Each number is 200 + 30 x the weight over its row's rms, rounded and kept within 0 to 999. Layers, rows and columns count from 0. The size before them is the row's rms in percent of the matrix's.

# layer 19 MLP down, 192x1152, rms 0.112, rows 68-191, columns 288-335
102,245,151,207,215,133,230,178,235,153,194,169,208,163,192,218,225,214,193,207,263,204,218,159,207,203,159,172,214,130,220,180,259,181,164,171,193,197,240,202,251,180,239,262,239,158,227,202,253
101,168,204,206,233,183,119,199,191,253,155,195,185,195,167,158,279,216,234,231,235,172,220,170,190,207,182,189,199,199,168,145,202,193,187,173,214,235,223,190,182,199,238,259,220,220,124,141,197
104,217,240,175,169,250,207,209,221,208,202,254,170,170,178,211,212,210,194,183,197,201,263,182,202,217,176,189,214,251,152,170,190,181,192,175,231,262,230,235,148,201,231,184,152,254,213,165,194
104,183,187,219,114,245,184,185,224,265,192,180,232,205,142,143,262,181,227,205,244,227,189,206,191,207,184,229,171,223,203,236,208,208,228,128,235,210,201,157,188,180,192,198,210,177,187,235,180
101,195,266,179,244,181,222,191,201,218,185,224,191,188,186,206,247,236,202,172,198,175,191,206,207,198,239,174,172,228,179,229,240,206,235,145,229,216,200,219,185,200,188,145,209,219,209,212,217
099,181,164,176,141,210,213,194,181,110,226,258,155,230,181,253,214,244,272,149,204,239,221,232,244,194,203,250,179,185,185,156,203,141,226,237,217,200,196,174,220,196,233,242,219,179,174,182,225
102,193,218,118,205,214,191,186,187,240,238,162,219,199,188,257,189,190,213,192,219,189,270,178,186,222,171,218,228,213,207,194,170,214,188,117,256,220,202,214,204,187,232,219,247,218,158,203,200
102,213,155,200,236,184,175,184,226,211,224,189,176,203,197,200,219,143,206,130,135,127,181,203,173,182,205,169,111,191,214,177,221,168,202,254,228,207,177,216,241,208,196,220,161,166,205,187,188
101,210,208,199,200,216,180,223,182,178,267,174,149,174,233,187,168,225,220,196,161,242,225,201,150,213,254,200,165,207,210,159,235,208,162,172,196,210,184,242,216,251,190,169,180,161,148,142,255
099,206,209,218,163,264,217,170,179,192,147,214,188,143,174,214,253,203,247,187,238,223,227,153,230,221,202,183,221,177,198,178,212,215,262,156,233,215,184,172,225,226,217,120,228,231,217,187,192
104,181,246,196,159,204,178,193,152,238,176,199,145,206,189,157,159,189,176,177,208,173,176,187,207,191,190,240,212,265,211,249,217,221,214,203,243,228,249,175,168,218,208,196,201,229,193,208,171
099,228,180,243,154,252,139,242,119,168,230,223,202,235,140,222,187,185,157,192,197,162,198,168,190,223,203,177,191,167,230,207,179,230,148,192,167,168,209,204,178,170,159,163,173,203,162,210,169
103,174,258,211,237,242,190,198,161,215,206,221,197,122,175,173,154,205,260,240,197,189,215,274,204,162,197,168,196,228,192,191,204,200,210,197,243,198,202,181,209,171,239,197,236,132,236,218,201
099,162,180,177,207,166,181,240,230,187,203,227,198,158,158,256,233,193,245,202,182,176,189,213,208,241,180,193,221,210,194,179,162,191,201,202,202,226,238,210,202,197,144,158,225,191,179,186,245
101,232,191,161,188,216,245,241,181,188,206,194,188,171,201,210,180,204,208,218,249,120,207,194,184,135,213,171,217,228,255,218,198,201,179,227,216,179,185,214,183,191,201,195,217,219,221,196,167
102,255,207,228,175,167,125,201,222,171,223,249,153,210,203,195,237,255,218,165,182,201,159,182,234,251,177,223,220,211,198,233,202,234,232,138,260,213,207,175,228,173,202,256,202,201,176,202,236
095,219,228,239,259,209,153,164,253,106,171,220,196,181,156,202,207,176,190,235,213,187,223,135,171,245,139,198,229,180,172,204,204,169,212,224,216,208,200,230,169,213,154,173,203,231,183,228,172
103,219,216,187,184,151,228,234,247,185,194,175,241,150,243,159,189,245,202,245,253,182,249,172,189,221,191,189,224,194,180,174,161,179,169,201,184,200,231,223,198,193,196,217,209,149,171,175,195
098,212,224,210,145,217,223,210,155,260,182,233,169,177,163,215,202,189,219,215,183,257,190,174,163,209,164,190,188,182,226,200,206,247,149,247,209,230,193,169,166,173,207,154,173,227,181,222,172
096,206,191,207,193,210,216,198,234,225,167,219,181,218,163,204,230,174,192,172,180,189,181,222,224,194,167,179,221,117,167,181,245,144,197,171,202,179,220,184,180,202,164,240,156,128,208,225,189
100,261,195,194,186,230,218,199,177,165,214,205,216,206,203,201,230,203,167,191,235,213,241,143,220,168,197,166,179,157,135,255,149,226,262,169,228,162,186,183,203,237,174,175,248,157,183,193,142
102,181,197,246,230,174,222,207,170,196,194,230,186,196,179,205,205,205,192,212,287,161,261,218,180,183,208,204,182,213,171,219,225,207,121,215,225,163,166,150,264,209,212,177,175,234,188,264,215
099,223,181,216,144,242,215,122,209,204,227,201,217,211,202,179,198,219,182,179,244,210,189,220,191,214,279,253,176,217,161,128,148,180,273,174,184,219,235,208,166,249,252,181,224,246,220,226,183
102,197,160,199,235,162,189,185,267,188,244,164,214,230,175,133,204,238,268,180,174,209,201,159,203,185,266,239,246,199,134,258,177,208,199,220,146,201,214,180,200,204,243,170,182,190,219,227,184
100,170,248,216,249,208,199,171,165,213,241,200,178,211,143,218,177,229,126,224,221,242,198,185,150,218,193,216,168,256,218,201,235,244,230,181,218,220,194,225,219,194,144,176,174,212,200,175,187
101,225,226,185,239,159,194,198,180,185,215,193,220,217,198,219,147,164,260,164,215,240,214,202,190,182,229,203,156,190,205,202,243,231,206,216,199,185,174,155,236,223,240,152,159,183,203,221,239
096,173,201,239,222,176,234,167,197,257,261,201,220,179,166,213,209,209,236,179,173,240,233,172,173,206,211,146,235,218,175,207,204,189,179,261,218,283,213,198,187,181,182,224,224,197,253,173,204
104,209,150,236,172,232,185,194,209,181,155,161,215,246,227,179,193,184,221,212,217,240,201,138,187,208,191,239,187,169,228,230,251,195,203,219,241,187,191,195,195,153,159,219,184,243,211,204,154
100,152,165,225,203,263,197,168,151,189,179,217,235,169,174,221,195,180,151,263,212,206,164,206,210,144,211,248,176,216,192,167,167,112,206,205,173,195,132,216,236,222,205,193,201,210,256,164,258
103,176,228,210,219,226,188,205,209,207,242,232,253,203,192,217,210,204,193,185,149,213,193,214,253,211,231,184,225,166,156,195,181,197,228,173,239,197,180,190,210,167,191,141,186,203,198,244,230
102,264,202,226,173,202,154,185,183,258,190,233,155,167,167,180,145,196,233,170,209,190,272,198,226,201,186,199,237,187,195,147,230,237,243,225,133,173,207,224,160,183,211,186,127,148,176,288,241
100,149,256,181,172,206,151,218,196,222,257,205,190,201,158,176,192,176,183,197,208,245,226,235,150,203,217,175,189,222,176,117,213,226,188,179,175,146,176,218,181,178,194,195,247,243,179,179,212
098,160,211,206,230,157,160,224,188,212,156,226,262,234,220,232,222,150,206,192,240,203,169,220,194,211,251,196,188,211,227,185,177,208,203,177,158,160,195,196,170,159,111,170,203,211,194,214,220
100,213,209,184,204,178,182,170,223,230,161,202,176,236,220,185,181,209,242,200,188,210,244,216,184,234,211,153,229,184,226,176,176,197,178,215,238,198,216,175,215,207,234,185,142,221,224,220,227
100,172,168,157,239,184,215,232,216,215,196,217,219,154,195,238,210,148,230,203,217,209,201,195,227,234,183,180,208,234,163,177,213,168,190,216,189,170,187,182,226,210,178,212,231,200,144,181,250
102,215,214,231,167,205,194,256,231,205,215,190,194,266,187,233,201,191,244,242,271,159,190,207,203,185,121,228,222,190,222,215,276,198,228,205,186,226,250,181,234,159,207,224,186,267,210,193,192
102,205,222,173,215,198,211,218,221,188,198,189,256,166,228,153,187,178,195,184,199,225,204,184,206,192,228,224,194,186,192,190,217,173,163,205,201,184,231,198,189,228,195,156,236,241,215,153,159
100,229,244,218,171,157,165,182,182,171,235,135,212,147,219,187,225,200,204,213,214,196,193,208,217,237,148,168,218,204,191,242,160,171,199,255,202,179,250,194,192,210,176,182,226,180,173,180,232
095,226,178,199,177,275,224,188,129,157,197,234,192,241,211,222,169,168,168,178,214,189,146,174,217,213,207,221,170,248,189,190,199,178,205,226,210,197,198,201,172,199,115,228,216,193,196,173,209
100,241,170,163,231,215,250,242,222,259,186,192,168,215,154,244,182,199,190,276,222,245,118,188,198,228,195,208,195,182,193,202,214,180,114,162,193,148,210,168,209,201,180,192,194,183,186,194,227
099,229,205,147,185,177,202,185,209,190,187,197,167,220,194,209,255,201,251,182,199,163,194,210,275,242,179,200,205,204,191,195,157,201,201,231,233,192,189,197,230,148,216,234,180,182,184,231,222
094,179,215,200,231,217,224,123,184,206,207,222,158,248,237,188,198,173,220,149,149,177,202,249,205,222,143,227,202,223,159,199,207,181,173,179,212,181,162,182,227,201,258,238,221,225,177,166,242
101,242,249,112,170,231,180,194,223,233,192,172,214,140,200,152,214,201,268,223,178,194,200,185,229,168,211,222,182,210,180,160,161,208,233,212,177,222,224,160,164,195,223,216,209,196,235,126,208
103,215,173,184,169,216,232,236,209,215,204,130,244,177,148,209,184,220,204,183,142,149,227,184,200,195,154,129,207,238,182,130,134,173,207,170,260,254,190,175,199,225,274,193,214,195,175,211,133
098,218,179,229,253,211,239,209,212,169,206,199,209,167,227,241,189,139,181,225,219,279,202,221,196,241,210,226,205,235,205,224,240,266,185,216,205,205,164,185,222,246,176,153,200,195,215,243,191
101,178,201,169,226,191,183,171,214,128,202,223,207,188,152,243,182,225,167,209,217,160,179,204,198,211,212,204,235,251,210,258,243,257,155,216,215,184,185,198,194,206,235,176,214,216,276,237,232
101,184,250,179,201,256,247,230,170,155,184,193,189,212,196,183,206,201,195,284,177,204,177,192,138,274,146,245,172,231,226,214,196,238,194,184,192,205,173,221,174,201,224,211,152,178,229,193,198
100,253,192,214,237,169,215,179,279,125,233,186,207,282,212,197,208,175,211,158,190,239,188,271,224,218,166,165,222,181,212,204,218,183,176,259,175,232,184,206,234,219,186,177,196,199,156,187,192
101,194,166,184,167,175,234,189,187,175,190,204,171,235,168,200,168,216,147,210,220,190,226,170,216,218,212,139,153,223,206,222,243,187,233,206,174,243,183,217,198,195,230,153,231,233,188,227,200
101,237,181,248,149,220,195,172,170,224,156,218,177,255,126,192,237,209,229,171,100,229,172,144,197,196,168,197,196,214,261,225,151,254,192,210,237,210,160,147,207,180,207,193,234,205,211,163,178
101,164,243,215,195,187,177,121,176,192,256,220,213,82,188,209,209,169,230,180,236,298,163,188,200,215,155,208,174,214,229,144,232,221,225,217,245,209,227,181,155,175,242,201,230,249,217,182,207
100,187,192,134,228,188,207,182,211,199,250,159,195,179,199,189,209,172,195,166,155,221,216,183,202,228,209,184,219,165,205,228,172,200,207,181,202,268,190,171,192,151,151,186,169,162,151,164,242
102,226,261,171,262,247,190,205,206,184,214,237,217,294,206,237,182,156,194,228,299,210,199,155,173,236,182,206,118,212,195,182,200,204,215,252,194,180,208,217,180,225,235,198,216,231,158,238,175
115,230,208,256,250,203,193,218,184,177,193,188,151,222,169,183,218,166,197,169,190,165,234,208,183,155,214,228,174,140,233,239,246,234,231,199,220,223,167,236,184,190,215,200,233,181,156,206,183
102,177,191,187,137,205,205,236,172,221,156,148,178,192,218,173,198,242,186,237,251,203,194,229,206,166,249,177,194,242,194,186,174,249,202,167,208,225,174,213,154,158,223,254,235,163,201,179,214
102,176,191,187,268,153,258,168,203,232,184,171,217,134,220,211,198,207,199,197,212,166,221,201,165,217,260,209,203,162,170,137,248,168,188,174,202,223,209,187,186,178,172,186,215,204,180,157,161
097,235,198,253,106,210,235,151,187,204,134,182,179,220,197,239,189,211,163,157,218,171,160,190,178,195,146,186,246,221,261,189,193,218,222,215,177,170,168,193,170,190,143,225,241,218,211,154,222
097,249,231,234,175,172,242,152,177,185,196,207,206,185,223,208,228,210,194,187,241,185,219,158,150,219,187,172,198,211,155,171,242,171,234,197,253,223,222,204,193,189,206,180,226,206,232,222,247
104,182,242,141,207,215,185,171,176,233,184,225,192,193,180,232,214,218,198,185,192,224,134,274,214,218,181,232,239,184,234,173,240,187,246,182,196,171,176,203,210,167,220,196,189,274,169,185,185
098,168,194,241,233,183,161,218,224,241,220,242,169,257,210,197,180,197,239,195,212,211,223,198,199,223,189,204,180,205,195,168,201,245,224,235,167,239,256,234,191,155,204,144,249,122,172,185,195
100,174,182,153,192,203,209,229,207,192,202,222,207,240,154,209,237,211,223,267,238,216,270,205,236,193,198,224,206,216,202,165,148,206,200,148,189,239,196,166,161,186,159,231,178,178,210,204,183
097,241,259,176,145,144,131,193,170,242,257,196,238,182,223,181,199,259,195,175,189,140,209,237,180,216,179,246,161,176,201,176,228,201,166,212,167,201,211,207,238,213,210,192,227,224,177,195,210
101,174,171,185,259,190,236,189,156,245,171,217,196,192,183,211,192,178,235,209,171,182,251,170,120,234,164,198,248,222,169,229,224,229,240,179,240,218,236,208,256,198,189,213,217,178,183,159,155
103,173,197,265,209,203,165,269,164,217,232,200,245,207,181,149,201,170,222,182,179,168,241,210,164,215,175,162,226,225,213,183,200,173,206,236,243,202,208,204,212,153,182,233,239,200,211,237,240
096,217,204,225,206,182,174,257,153,123,183,250,193,193,220,216,249,223,198,245,230,214,175,191,196,195,176,183,223,178,194,172,143,183,205,138,222,120,158,190,235,192,240,198,179,189,197,231,186
103,167,194,218,204,178,168,219,168,244,216,184,243,197,213,196,188,236,226,189,139,238,180,216,190,201,194,148,180,213,215,211,222,173,222,207,238,194,219,161,189,182,213,243,214,184,234,185,226
102,210,159,206,208,208,210,215,215,273,233,189,240,201,270,226,225,211,237,141,219,210,193,182,181,243,144,156,198,195,178,224,177,202,189,155,224,212,189,199,227,197,245,170,219,193,188,162,188
098,204,158,186,247,207,197,258,168,188,206,203,170,180,238,202,193,194,185,198,244,203,185,224,191,238,264,228,221,123,225,211,237,221,169,192,143,199,180,181,216,179,199,233,216,203,190,214,219
096,225,196,153,208,196,196,154,230,228,196,169,198,130,188,178,253,220,197,166,221,193,209,211,212,135,192,223,244,219,141,214,169,212,203,180,179,168,216,186,187,197,227,222,254,215,206,199,199
094,208,238,172,208,199,208,169,156,194,222,208,182,213,180,220,194,176,182,217,171,204,191,202,191,193,207,229,167,191,227,219,248,210,263,229,188,219,225,236,187,236,188,189,214,256,185,162,198
102,217,200,237,194,153,205,191,201,193,201,237,202,237,211,146,153,193,212,169,152,233,192,171,209,231,174,192,224,219,204,162,227,216,209,215,173,159,192,190,185,153,189,165,250,252,211,181,189
101,172,216,247,242,198,203,160,190,209,191,192,193,286,205,187,229,156,281,207,234,212,245,204,169,201,208,241,139,189,216,226,219,259,163,215,209,178,158,190,195,151,155,197,170,147,189,238,179
102,215,258,166,209,207,232,243,133,169,245,207,160,269,244,201,195,218,214,182,230,213,180,177,180,226,189,216,181,185,182,180,188,198,200,199,182,186,182,192,211,224,204,208,193,181,198,249,193
097,196,190,225,218,179,199,248,201,215,207,224,204,219,235,130,269,226,258,195,194,199,210,184,137,208,227,232,166,135,158,182,191,167,259,208,262,191,192,201,139,212,247,223,175,223,216,172,226
100,159,213,188,265,249,176,241,195,203,192,235,220,226,174,176,191,221,184,222,188,246,179,235,189,184,196,195,154,206,260,211,211,199,208,236,200,240,216,197,182,231,251,172,131,239,198,195,201
097,247,170,193,200,218,197,252,228,192,202,239,233,220,239,200,225,182,179,175,185,248,207,219,153,162,209,169,210,152,183,245,205,187,179,191,220,233,171,158,201,201,224,223,242,180,263,180,220
100,244,177,213,144,160,174,161,228,232,185,229,193,214,220,140,171,218,143,227,229,204,236,249,206,171,187,150,161,209,190,193,215,199,197,232,214,186,178,136,217,177,186,165,201,273,214,199,144
099,183,230,211,233,230,135,196,203,205,264,213,187,180,165,173,224,180,208,208,202,213,207,213,212,161,166,192,191,234,149,230,218,216,179,198,179,182,202,190,180,192,189,165,175,161,199,268,218
098,185,213,201,189,194,198,198,178,293,217,214,198,156,240,232,184,162,219,230,174,204,159,154,192,218,207,163,202,196,148,185,216,204,217,271,205,266,206,205,198,191,151,219,237,189,203,152,205
098,247,199,176,261,165,264,180,211,160,184,194,243,196,239,210,260,178,230,248,167,183,184,190,192,176,223,201,172,184,213,205,186,178,184,222,234,200,165,168,136,179,180,237,190,230,228,169,229
101,215,180,242,232,201,223,172,217,189,237,235,195,224,210,168,200,208,172,135,227,291,171,207,158,213,165,153,146,216,198,229,179,246,168,244,230,179,203,187,211,178,208,221,220,240,166,233,180
101,199,158,238,238,181,172,179,240,192,158,174,197,225,228,166,230,179,177,197,170,180,215,263,232,235,192,172,209,179,239,226,242,230,161,183,271,214,140,127,219,195,268,228,149,217,230,250,182
101,216,204,167,212,266,231,201,257,192,193,215,217,152,154,185,182,158,203,246,175,190,228,225,157,166,230,216,187,215,210,231,218,211,192,252,189,157,209,214,222,160,186,179,171,175,180,183,236
101,171,183,198,204,196,174,261,191,251,181,213,277,228,169,222,200,161,199,178,265,222,153,199,200,160,203,272,183,183,176,255,199,165,241,211,197,222,238,196,222,221,207,234,187,197,193,175,164
100,172,211,187,195,222,229,211,207,118,222,179,181,204,221,179,200,181,213,208,177,214,168,223,184,187,215,184,205,178,187,182,242,219,166,258,197,217,218,226,220,192,148,257,187,141,210,215,167
104,198,241,216,228,169,191,161,257,252,176,194,192,225,201,260,248,145,220,164,163,192,218,209,180,248,198,197,163,169,175,215,186,193,196,241,226,174,216,127,225,243,190,199,200,163,210,190,140
101,242,232,232,206,193,191,158,160,199,244,166,167,213,180,195,230,222,151,207,208,165,178,190,211,205,175,176,197,265,205,183,209,212,208,156,199,227,190,237,261,214,208,208,252,201,219,241,203
097,150,211,181,155,234,195,207,154,150,276,210,207,215,200,224,262,178,170,194,184,238,249,218,268,164,192,192,213,187,183,181,194,171,197,178,192,206,182,203,255,163,179,179,210,192,182,206,151
101,201,194,197,239,238,181,198,205,253,250,234,210,242,201,226,208,223,200,204,184,211,216,183,234,217,183,170,179,178,166,207,193,230,211,191,180,162,199,179,280,206,190,218,158,202,152,198,255
098,158,223,199,272,143,255,160,183,174,218,213,203,242,266,146,230,212,248,226,193,196,138,206,154,297,228,203,242,209,187,137,225,195,189,214,182,171,213,161,233,215,193,161,212,220,185,186,192
095,197,214,196,209,240,204,86,194,204,257,198,173,218,176,193,179,187,206,226,211,158,235,221,187,219,212,230,200,194,172,161,159,171,194,185,211,169,188,223,259,174,207,220,178,229,185,201,248
098,188,206,207,223,230,242,166,238,220,254,188,245,185,240,217,204,196,211,190,205,175,191,179,231,236,242,122,151,215,164,155,217,159,171,218,191,230,207,183,184,224,235,200,209,232,209,250,229
102,208,198,250,233,252,174,230,236,195,194,207,228,220,217,192,274,158,195,214,239,263,205,244,173,169,219,191,229,212,199,191,221,229,169,197,210,163,232,198,141,214,166,162,190,199,204,260,187
096,200,194,155,233,208,178,174,174,189,244,161,235,173,221,212,139,205,215,153,162,188,261,243,243,149,197,221,183,208,227,218,183,230,153,142,142,183,170,231,236,165,161,188,185,198,183,224,223
098,163,229,227,181,222,231,203,235,210,197,212,224,167,164,248,211,188,222,184,233,166,208,217,165,195,200,191,246,180,224,235,178,212,196,176,220,232,258,205,235,161,236,147,197,250,177,170,202
101,176,230,180,174,203,180,167,166,214,237,256,241,173,197,143,138,245,182,204,227,178,227,219,179,200,159,213,178,167,231,252,153,214,212,205,195,191,217,236,163,171,217,239,185,182,180,203,216
102,262,221,181,189,209,204,226,172,143,223,241,186,229,206,201,232,209,191,242,167,210,170,167,174,214,255,172,205,249,192,232,219,196,230,230,199,227,252,220,202,249,227,235,232,170,196,243,223
102,193,211,191,182,183,164,242,192,178,196,219,187,219,136,196,204,240,188,149,219,184,190,176,216,208,209,128,208,185,143,243,229,200,209,136,216,183,214,220,236,202,223,157,208,193,143,254,213
105,230,193,187,186,186,283,273,209,232,228,181,224,237,175,183,186,182,219,181,230,210,181,187,185,190,230,170,268,205,164,249,171,177,193,169,252,185,192,192,161,227,198,184,205,211,173,210,112
103,203,203,207,241,213,226,240,274,218,201,216,238,219,171,265,233,233,212,194,204,195,179,207,198,126,234,183,243,228,168,164,168,219,198,182,215,178,220,205,157,203,272,202,221,207,162,157,170
100,193,202,206,255,205,174,174,220,191,222,282,177,165,169,243,178,208,227,152,199,183,204,281,247,223,283,195,216,169,200,181,123,205,172,234,170,216,244,177,172,200,188,169,160,189,231,155,199
099,208,219,242,241,207,219,184,202,189,173,238,261,202,227,205,228,201,191,182,215,206,215,204,218,169,175,189,211,209,166,156,183,215,193,193,205,162,166,175,262,252,204,133,198,215,172,184,204
100,201,233,258,213,185,209,184,232,171,215,205,148,208,171,195,203,220,199,204,228,168,219,192,207,268,214,200,242,195,180,201,176,137,210,217,194,222,212,161,219,206,147,222,242,222,195,205,197
104,218,222,194,175,167,178,218,288,183,121,208,126,150,172,202,235,170,222,197,177,202,224,213,192,214,209,190,169,154,227,200,230,203,167,207,177,201,151,158,191,170,223,178,189,206,222,229,200
100,141,175,242,225,174,226,251,256,186,185,215,264,229,203,191,202,149,216,235,221,294,175,263,192,233,209,178,147,173,280,225,172,212,177,140,217,211,200,167,219,195,148,172,201,207,177,181,192
099,209,218,234,227,225,172,197,168,183,234,231,187,207,208,198,191,167,257,191,166,153,204,198,212,219,138,153,183,238,165,180,182,227,184,176,200,212,196,193,185,188,223,204,158,184,193,225,171
095,217,182,229,169,209,177,197,201,92,243,208,168,229,178,191,170,213,193,223,185,207,213,137,246,214,182,205,254,207,177,185,202,204,212,205,204,208,247,234,157,209,206,150,217,168,266,203,183
098,177,238,213,199,171,145,247,149,167,182,156,185,203,206,217,143,173,149,207,173,189,200,202,170,183,154,221,163,218,232,208,171,190,230,192,184,218,198,190,251,242,216,128,177,186,221,188,209
096,184,157,165,192,200,207,197,197,216,174,190,217,220,219,238,225,186,211,233,231,227,167,232,140,206,185,247,235,164,223,138,202,230,210,203,256,214,196,251,199,194,210,222,252,200,159,250,231
102,213,227,211,164,194,277,222,252,233,234,171,196,163,210,194,201,227,180,226,193,237,234,209,239,162,205,190,206,199,201,161,191,263,131,157,218,222,230,216,148,183,142,201,145,121,164,224,231
098,198,228,190,171,175,171,215,203,199,203,199,188,190,190,261,236,157,203,194,217,243,235,236,212,211,169,219,173,231,228,190,218,192,212,240,169,143,198,223,203,206,194,234,148,195,260,197,230
105,212,209,217,222,161,246,182,181,150,193,167,187,229,224,229,177,200,187,237,169,224,153,181,188,208,187,213,234,182,213,216,150,172,187,175,197,196,159,200,196,166,188,213,271,173,229,204,198
099,212,153,262,187,197,199,292,201,212,183,201,212,155,203,208,233,163,190,171,126,118,187,212,203,214,189,203,238,172,180,215,181,160,131,206,161,189,201,177,156,214,200,210,221,170,256,217,203
099,232,162,240,145,230,130,173,107,161,198,257,183,162,170,195,174,186,246,241,236,240,177,123,208,228,179,226,198,253,249,232,159,190,220,227,216,215,203,201,193,208,145,219,158,240,298,226,200
102,232,184,149,213,202,126,246,207,266,138,216,194,281,239,203,229,189,158,226,172,202,229,287,185,175,181,240,185,163,200,159,203,217,154,175,168,189,187,194,195,252,199,181,195,239,160,237,211
098,199,192,173,215,191,164,180,291,221,201,151,205,169,184,210,207,223,201,178,187,190,205,164,214,182,224,196,249,167,235,166,193,194,176,181,152,232,197,230,199,138,160,213,239,164,236,118,174
100,211,183,169,214,158,266,172,203,206,214,143,174,164,214,212,171,204,249,176,166,211,227,197,222,184,216,215,209,166,191,214,194,228,199,252,188,183,259,255,141,208,211,199,187,165,136,169,198
100,201,155,176,249,154,208,142,256,193,244,209,173,215,180,263,209,140,180,227,242,243,216,185,211,193,204,224,134,214,186,205,218,209,167,213,257,161,234,189,272,236,200,214,229,157,153,178,170
102,183,229,191,194,156,174,173,232,239,208,172,188,168,165,201,146,206,182,208,188,168,185,211,202,266,192,179,225,212,149,212,171,193,159,222,178,232,174,211,221,193,177,258,167,177,215,187,175
102,230,191,199,182,253,141,278,188,240,170,143,143,238,164,186,155,201,222,191,234,240,219,240,220,136,224,215,195,213,262,220,217,212,214,224,207,183,195,276,212,170,136,206,198,223,206,201,168
105,203,216,223,235,139,222,189,210,175,205,187,214,216,219,143,199,163,236,160,243,222,235,221,226,114,178,219,159,186,165,151,162,149,180,199,207,171,164,165,219,230,191,190,235,214,220,108,253
101,180,210,217,176,165,174,256,208,159,204,198,217,203,211,232,202,234,272,195,183,243,181,221,229,161,208,241,193,241,178,164,183,144,181,181,227,227,255,166,195,202,248,190,184,230,224,201,214
098,205,236,198,209,190,169,190,147,163,134,183,157,216,247,140,173,250,221,199,237,198,235,139,158,207,191,245,151,214,190,173,222,207,201,201,209,195,212,211,238,221,180,174,183,163,204,229,159
097,266,216,170,192,238,193,228,215,145,200,176,217,277,196,144,217,188,185,194,228,187,217,223,176,164,194,246,142,150,181,233,271,237,241,131,212,217,195,192,168,188,193,251,177,243,198,241,155